config = dict(
    n_layer=14,
    d_model=768,
    n_head=12,
    n_kv_head=12,
    head_dim=64,
    d_mlp=2304,
    vocab_size=16384,
    activation='squared_relu',
    norm='layernorm',
    norm_place='mix',
    norm_eps=1e-05,
    positions='rope',
    rope_base=656.0,
    rope_fraction=0.5,
    qk_norm=True,
    attn_scale=0.151,
    bias='none',
    tie_embeddings=False,
    parallel_block=False,
    extras=['local attention windows', 'short convolutions', 'capped logits'],
    init='uniform',
    init_std_qkv=0.0239,
    init_std_o=0.0,
    init_std_up=0.0239,
    init_std_down=0.0,
    init_mimetic=0.5,
    optimizer='adamw',
    lr=0.000281,
    beta1=0.9,
    beta2=0.99,
    weight_decay=0.0,
    lr_head=0.00357,
    warmup_steps=211,
    schedule='wsd',
    decay_fraction=0.664,
    decay_shape='exp',
    final_lr_fraction=0.0,
    batch_tokens=[65536, 131072, 262144],
    seq_len=1024,
    doc_mask=True,
    train_tokens=1491000000,
    steps=12013,
    dataset='wikipedia_en',
)
Each number is 50 + 15 x the weight over the matrix's rms, rounded and kept within 0 to 99. Layers, rows and columns count from 0.

# k: layer 6 attention key, 768x768, rms 0.0362, rows 332-348, columns 480-575
# q: layer 6 attention query, 768x768, rms 0.0353, rows 333-348, columns 480-575
k332:61 53 41 79 45 47 49 44 62 55 52 42 45 45 49 54 50 54 46 57 42 54 64 78 44 68 34 49 26 48 43 55 51 51 38 54 49 68 26 40 43 79 45 58 23 53 80 55 39 59 46 62 30 42 42 57 31 69 35 58 56 39 56 30 37 48 52 45 61 47 68 61 62 59 49 71 18 54 57 46 32 63 53 48 43 53 33 35 38 94 26 52 67 53 54 59
q333:42 61 47 58 10 61 56 33 32 45 58 41 52 46 75 49 65 47 44 65 41 74 39 63 39 35 37 00 36 20 42 62 45 86 39 69 35 55 82 41 47 71 61 38 59 60 65 45 50 74 56 58 78 56 60 37 36 76 41 45 54 59 42 38 51 45 57 59 50 34 57 57 59 53 37 12 42 72 53 53 45 71 28 40 44 57 56 36 48 62 38 41 65 48 42 61
k333:39 45 70 59 49 73 56 41 45 15 27 27 61 58 53 39 42 48 43 52 54 59 46 53 60 44 35 64 56 47 56 68 42 57 37 21 41 63 45 54 53 46 72 43 51 37 58 40 48 66 26 42 52 61 51 60 65 63 49 29 57 30 66 25 42 56 47 50 07 44 46 28 32 38 52 35 28 28 68 37 66 89 62 23 35 52 51 51 30 69 56 46 33 71 47 51
q334:56 73 48 72 14 49 39 35 25 52 69 62 44 56 33 28 57 57 44 74 68 15 55 34 46 61 73 74 64 33 48 23 83 22 28 57 53 70 27 41 01 68 42 57 76 63 62 51 61 39 45 39 71 41 99 73 61 45 42 44 25 65 56 54 54 36 31 44 32 49 49 48 39 09 29 35 07 39 46 49 27 48 73 36 43 36 36 93 33 54 28 29 50 45 54 59
k334:54 72 55 34 47 49 35 39 62 03 67 54 48 47 66 35 34 44 43 69 50 38 55 34 56 41 71 45 45 47 55 51 38 54 59 45 39 73 52 76 47 76 17 86 63 56 77 38 81 70 00 44 42 60 49 48 64 43 56 41 45 46 30 56 51 72 41 34 52 44 49 39 43 32 39 72 35 86 39 32 54 44 73 43 48 53 36 57 39 70 02 51 66 47 72 36
q335:47 67 68 49 88 60 57 00 35 46 37 61 53 35 73 63 66 20 31 72 48 53 77 58 51 39 32 33 39 09 46 47 65 38 32 54 53 45 65 50 00 47 60 03 59 28 61 59 58 65 47 66 49 42 18 27 29 56 77 56 51 58 47 46 43 73 45 36 87 57 73 55 62 07 44 49 55 64 45 53 40 57 42 46 66 37 41 73 50 74 64 35 23 48 36 50
k335:52 45 48 34 47 42 43 54 75 80 15 62 62 35 51 44 44 78 59 66 44 57 52 56 32 25 49 56 69 36 56 50 65 49 56 90 61 41 46 35 44 60 43 50 54 70 37 55 66 27 12 47 57 00 29 53 59 71 42 47 56 65 56 79 42 65 61 77 70 62 69 44 39 42 55 60 73 73 61 73 45 59 53 40 39 57 44 87 76 41 39 53 46 69 41 42
q336:53 46 44 43 52 60 58 56 43 49 53 47 48 51 58 50 50 45 44 45 58 52 52 50 52 51 46 47 50 50 48 49 41 52 48 46 49 40 49 56 54 55 51 46 51 52 47 52 53 49 50 48 48 44 51 54 43 45 58 47 47 47 50 43 47 57 47 54 51 51 49 46 52 47 54 50 53 47 38 48 55 50 49 53 57 58 49 46 51 53 51 48 51 50 50 56
k336:52 46 53 49 52 50 51 44 55 52 50 46 51 54 48 43 49 50 46 56 52 48 48 45 44 50 52 50 45 46 53 51 54 43 51 42 53 56 48 49 48 49 54 47 50 53 53 51 43 52 50 49 52 45 50 48 54 48 50 44 46 49 51 55 46 52 48 51 53 51 47 52 45 55 54 51 52 53 48 49 43 53 49 49 50 50 51 50 54 59 43 56 49 56 48 53
q337:49 48 52 53 49 52 53 52 52 47 47 50 52 49 48 53 51 51 48 46 48 49 47 51 50 50 45 50 48 44 52 48 46 51 48 55 50 49 50 49 53 52 50 52 48 54 52 48 48 44 50 51 50 48 49 50 51 48 57 51 47 52 50 52 45 46 45 50 52 49 49 51 48 47 51 50 49 46 44 51 51 56 49 45 49 46 43 52 50 47 50 50 55 49 49 52
k337:45 44 49 56 50 55 49 48 44 48 44 49 50 50 50 56 60 54 52 49 48 50 46 45 56 48 54 49 50 46 44 55 48 49 51 56 50 46 53 53 50 55 52 51 46 50 45 48 54 54 47 50 51 56 53 51 50 50 51 55 51 52 51 54 59 51 48 51 48 50 50 52 49 51 48 45 49 51 50 49 54 47 51 52 48 46 56 52 54 56 52 44 44 48 57 50
q338:41 41 54 47 49 37 56 55 66 56 56 46 53 45 57 58 48 51 58 48 54 66 52 52 43 34 45 55 48 42 54 45 38 53 47 51 59 37 69 55 45 53 53 38 49 47 49 45 55 47 41 55 48 40 55 53 40 46 55 38 55 51 52 54 68 46 53 49 54 43 61 40 45 46 54 57 62 53 40 53 58 53 50 59 58 48 49 59 47 45 59 48 56 28 42 51
k338:49 46 41 50 55 52 51 44 48 45 39 47 44 46 52 50 59 34 50 52 49 51 44 48 49 57 51 50 52 47 50 63 49 45 50 55 50 48 44 54 50 50 51 58 50 57 55 52 46 50 56 55 47 55 53 62 49 53 56 60 50 41 48 47 42 45 57 43 56 56 49 45 46 48 41 55 35 54 54 49 57 48 52 53 51 48 52 52 52 58 37 47 49 48 57 45
q339:58 56 49 51 52 54 51 59 44 48 35 41 39 60 58 42 54 47 47 52 51 49 41 38 58 52 52 45 52 58 50 45 59 44 54 46 43 54 35 41 55 56 58 63 56 49 51 53 48 54 51 41 56 59 46 37 58 57 45 54 51 49 40 51 47 62 50 49 46 47 40 59 46 53 42 38 47 48 65 42 48 44 45 53 42 54 48 44 45 37 45 53 48 72 53 55
k339:56 57 53 53 45 41 56 49 56 62 52 63 52 53 47 45 52 61 48 50 54 46 55 47 38 50 50 51 40 41 60 47 56 46 54 56 59 47 47 46 41 38 54 56 39 55 60 57 49 45 54 46 42 42 58 53 52 54 42 53 51 48 53 54 45 57 49 55 44 48 49 47 45 52 57 56 58 42 51 46 44 66 55 45 42 49 46 47 51 50 49 57 42 51 51 61
q340:39 45 55 43 47 38 59 42 51 52 66 46 57 45 50 58 46 49 49 53 54 56 56 59 33 42 49 56 46 32 50 57 44 54 52 50 54 39 65 50 49 47 46 37 43 51 52 50 53 48 55 57 42 34 57 57 45 46 62 44 55 45 62 46 57 38 46 57 48 50 69 41 48 45 58 58 62 44 37 59 48 52 53 56 50 39 54 59 53 54 63 41 57 40 53 46
k340:46 46 51 51 53 39 55 53 41 49 47 41 49 49 55 50 58 42 55 40 55 59 54 55 62 56 45 46 60 52 47 65 48 50 46 44 51 44 52 50 51 56 52 52 54 50 52 45 62 64 47 52 66 48 44 49 45 43 66 41 51 53 47 48 57 45 50 45 53 53 54 57 51 51 43 54 57 59 53 44 57 45 60 50 58 48 55 54 54 50 63 45 52 54 38 44
q341:54 59 47 44 46 58 47 70 51 49 26 51 35 62 58 49 49 51 52 50 50 51 36 45 64 37 54 49 56 67 40 50 49 48 41 46 31 56 34 34 51 60 60 56 55 53 43 45 50 64 37 41 60 59 49 47 51 54 39 61 47 43 33 57 44 54 50 47 46 46 33 55 46 60 49 42 33 49 53 53 54 51 60 51 50 55 37 53 43 40 42 64 53 62 46 56
k341:62 56 50 48 52 50 49 50 44 60 56 62 55 57 60 43 51 63 50 49 48 41 52 38 31 48 51 50 46 44 46 46 57 46 49 66 51 55 48 46 42 35 37 56 51 56 65 56 44 42 50 42 40 47 55 58 56 62 55 53 49 48 51 52 45 56 50 56 58 53 57 49 57 48 46 51 39 40 56 56 58 58 30 52 33 44 47 47 44 61 40 64 45 44 55 47
q342:54 55 42 51 47 60 49 70 51 50 41 44 35 58 48 37 47 60 64 51 54 59 39 42 63 43 52 48 53 74 48 40 48 46 51 42 29 57 36 42 50 59 62 59 57 62 41 47 49 60 33 33 53 63 53 51 49 57 37 55 42 38 40 60 46 52 51 46 56 42 33 58 53 56 61 47 39 42 52 40 64 55 61 47 52 50 33 55 44 35 48 60 53 55 46 50
k342:63 48 42 55 52 54 45 47 55 58 57 56 59 61 59 43 53 48 39 54 46 48 41 38 43 42 51 56 41 45 41 45 57 57 57 68 57 55 44 47 46 55 42 50 47 58 64 62 49 39 61 50 48 44 40 56 49 46 56 60 40 48 41 45 44 55 65 57 59 59 58 62 48 50 44 56 45 36 53 57 61 45 36 55 41 34 51 51 44 85 40 53 52 50 49 44
q343:53 56 46 48 39 56 42 62 43 50 51 45 39 57 68 51 40 57 56 45 62 57 54 54 62 40 43 55 48 62 41 50 42 44 58 45 42 42 51 44 44 73 65 57 54 50 46 40 52 60 32 43 43 52 46 55 50 55 41 48 64 33 46 59 49 43 54 57 58 43 46 56 37 53 66 55 32 38 59 42 47 57 50 42 43 42 27 48 39 30 50 61 51 55 52 46
k343:55 52 51 43 51 43 47 50 48 62 61 54 52 52 57 48 58 60 58 49 59 58 52 49 33 47 48 51 57 46 54 52 58 49 56 68 52 51 58 49 51 39 38 51 62 65 54 52 50 36 58 53 52 45 49 55 46 60 62 47 44 50 50 49 46 48 67 56 44 50 58 44 46 51 58 57 31 43 54 55 73 53 45 66 38 45 58 53 52 73 58 48 41 50 46 50
q344:31 35 51 62 59 41 38 29 53 38 54 49 70 40 46 51 55 41 49 50 45 54 63 58 30 62 51 49 57 23 57 60 46 42 55 47 77 48 64 58 58 37 40 41 49 34 49 50 58 42 72 50 58 44 59 49 46 38 60 41 55 67 63 45 51 49 39 51 33 47 66 32 62 38 49 57 66 60 46 59 39 47 41 46 49 50 75 45 55 63 61 29 52 38 43 52
k344:48 52 52 52 46 38 62 45 55 30 48 54 46 39 27 51 49 45 56 49 47 57 52 51 54 59 58 47 52 53 54 70 42 34 54 21 51 45 50 49 51 45 58 46 46 28 40 37 62 62 62 45 54 60 54 54 57 40 38 50 49 58 50 60 58 44 29 43 53 49 42 43 40 50 54 46 78 64 49 42 35 43 67 41 68 58 58 43 62 25 50 38 50 47 46 48
q345:68 56 43 45 53 72 50 69 27 59 48 79 26 50 51 24 46 66 56 59 37 42 54 27 69 67 59 45 50 59 41 37 53 66 41 45 21 72 15 38 49 69 40 67 33 57 45 41 50 51 29 61 59 61 31 38 64 58 39 63 31 31 48 41 42 64 47 55 43 61 41 80 47 66 57 39 26 57 55 61 49 76 58 48 44 57 32 37 37 72 32 53 21 30 65 33
k345:68 56 48 50 47 55 47 51 38 55 48 56 49 57 73 42 56 48 49 44 49 47 29 39 37 32 50 54 42 37 45 44 57 49 47 72 45 53 43 52 48 64 33 49 39 54 54 76 54 39 30 44 52 47 51 52 38 56 37 51 57 50 45 40 38 50 70 67 54 49 58 75 59 63 41 56 39 41 41 59 55 51 32 50 43 45 61 57 30 92 41 57 55 57 44 52
q346:55 48 42 41 40 52 54 64 39 40 57 30 39 56 34 74 61 53 56 60 48 69 50 44 55 26 66 51 52 56 54 38 67 36 70 42 40 47 59 41 69 56 80 62 65 53 46 24 62 58 36 32 34 64 45 59 73 56 57 52 43 50 32 53 69 48 68 50 38 64 30 70 45 67 42 38 50 53 57 48 68 43 68 44 54 58 42 48 58 41 58 55 53 60 60 47
k346:55 49 49 46 46 42 52 50 49 58 59 59 57 53 63 35 45 55 38 54 51 48 47 40 43 47 59 54 55 53 50 47 51 48 59 68 47 54 48 46 48 38 47 59 60 63 47 68 45 43 55 47 58 37 44 52 42 56 58 51 47 42 43 44 36 58 67 65 50 54 55 63 74 54 56 60 25 52 46 55 67 47 33 60 38 37 52 48 43 67 42 42 36 49 44 41
q347:60 44 44 59 43 49 58 45 31 62 39 46 40 37 58 50 31 37 57 43 30 36 57 48 59 58 64 55 41 58 52 55 77 58 56 54 50 78 51 38 64 53 12 66 38 49 43 28 53 57 48 54 39 58 32 51 64 47 44 46 32 58 38 42 50 56 51 54 33 54 43 54 44 48 46 64 54 68 46 52 55 61 39 44 36 34 46 42 47 37 42 49 19 36 44 55
k347:54 42 46 63 43 47 60 46 27 44 61 55 50 47 71 50 55 52 49 48 54 48 41 39 40 51 45 51 54 46 37 25 35 42 51 39 37 36 55 46 49 49 25 30 47 54 43 60 50 36 25 44 51 49 41 50 50 63 52 27 51 51 65 57 49 47 42 54 58 43 42 58 49 35 57 39 54 50 57 47 50 37 50 70 60 59 37 43 30 39 55 40 34 33 35 69
q348:78 54 67 57 60 61 63 56 41 61 47 52 46 64 34 48 34 42 48 65 54 40 37 28 55 49 60 46 52 49 33 44 48 32 47 59 24 45 49 66 43 55 42 38 49 69 39 38 58 30 55 48 53 45 36 16 55 43 41 55 55 59 64 56 17 68 68 68 55 55 43 53 41 50 59 60 18 61 58 39 45 52 40 65 51 54 62 40 29 65 33 39 50 57 47 53
k348:50 17 53 58 55 38 31 43 53 79 53 36 48 35 25 69 50 43 19 36 49 56 67 48 64 60 50 55 43 58 61 63 64 54 43 14 67 57 24 47 45 60 75 38 54 34 47 92 27 41 75 51 50 64 35 44 73 59 27 51 67 60 46 46 46 55 74 62 46 53 54 36 55 57 48 41 64 36 73 38 52 77 46 36 47 37 51 40 50 45 35 68 75 79 21 26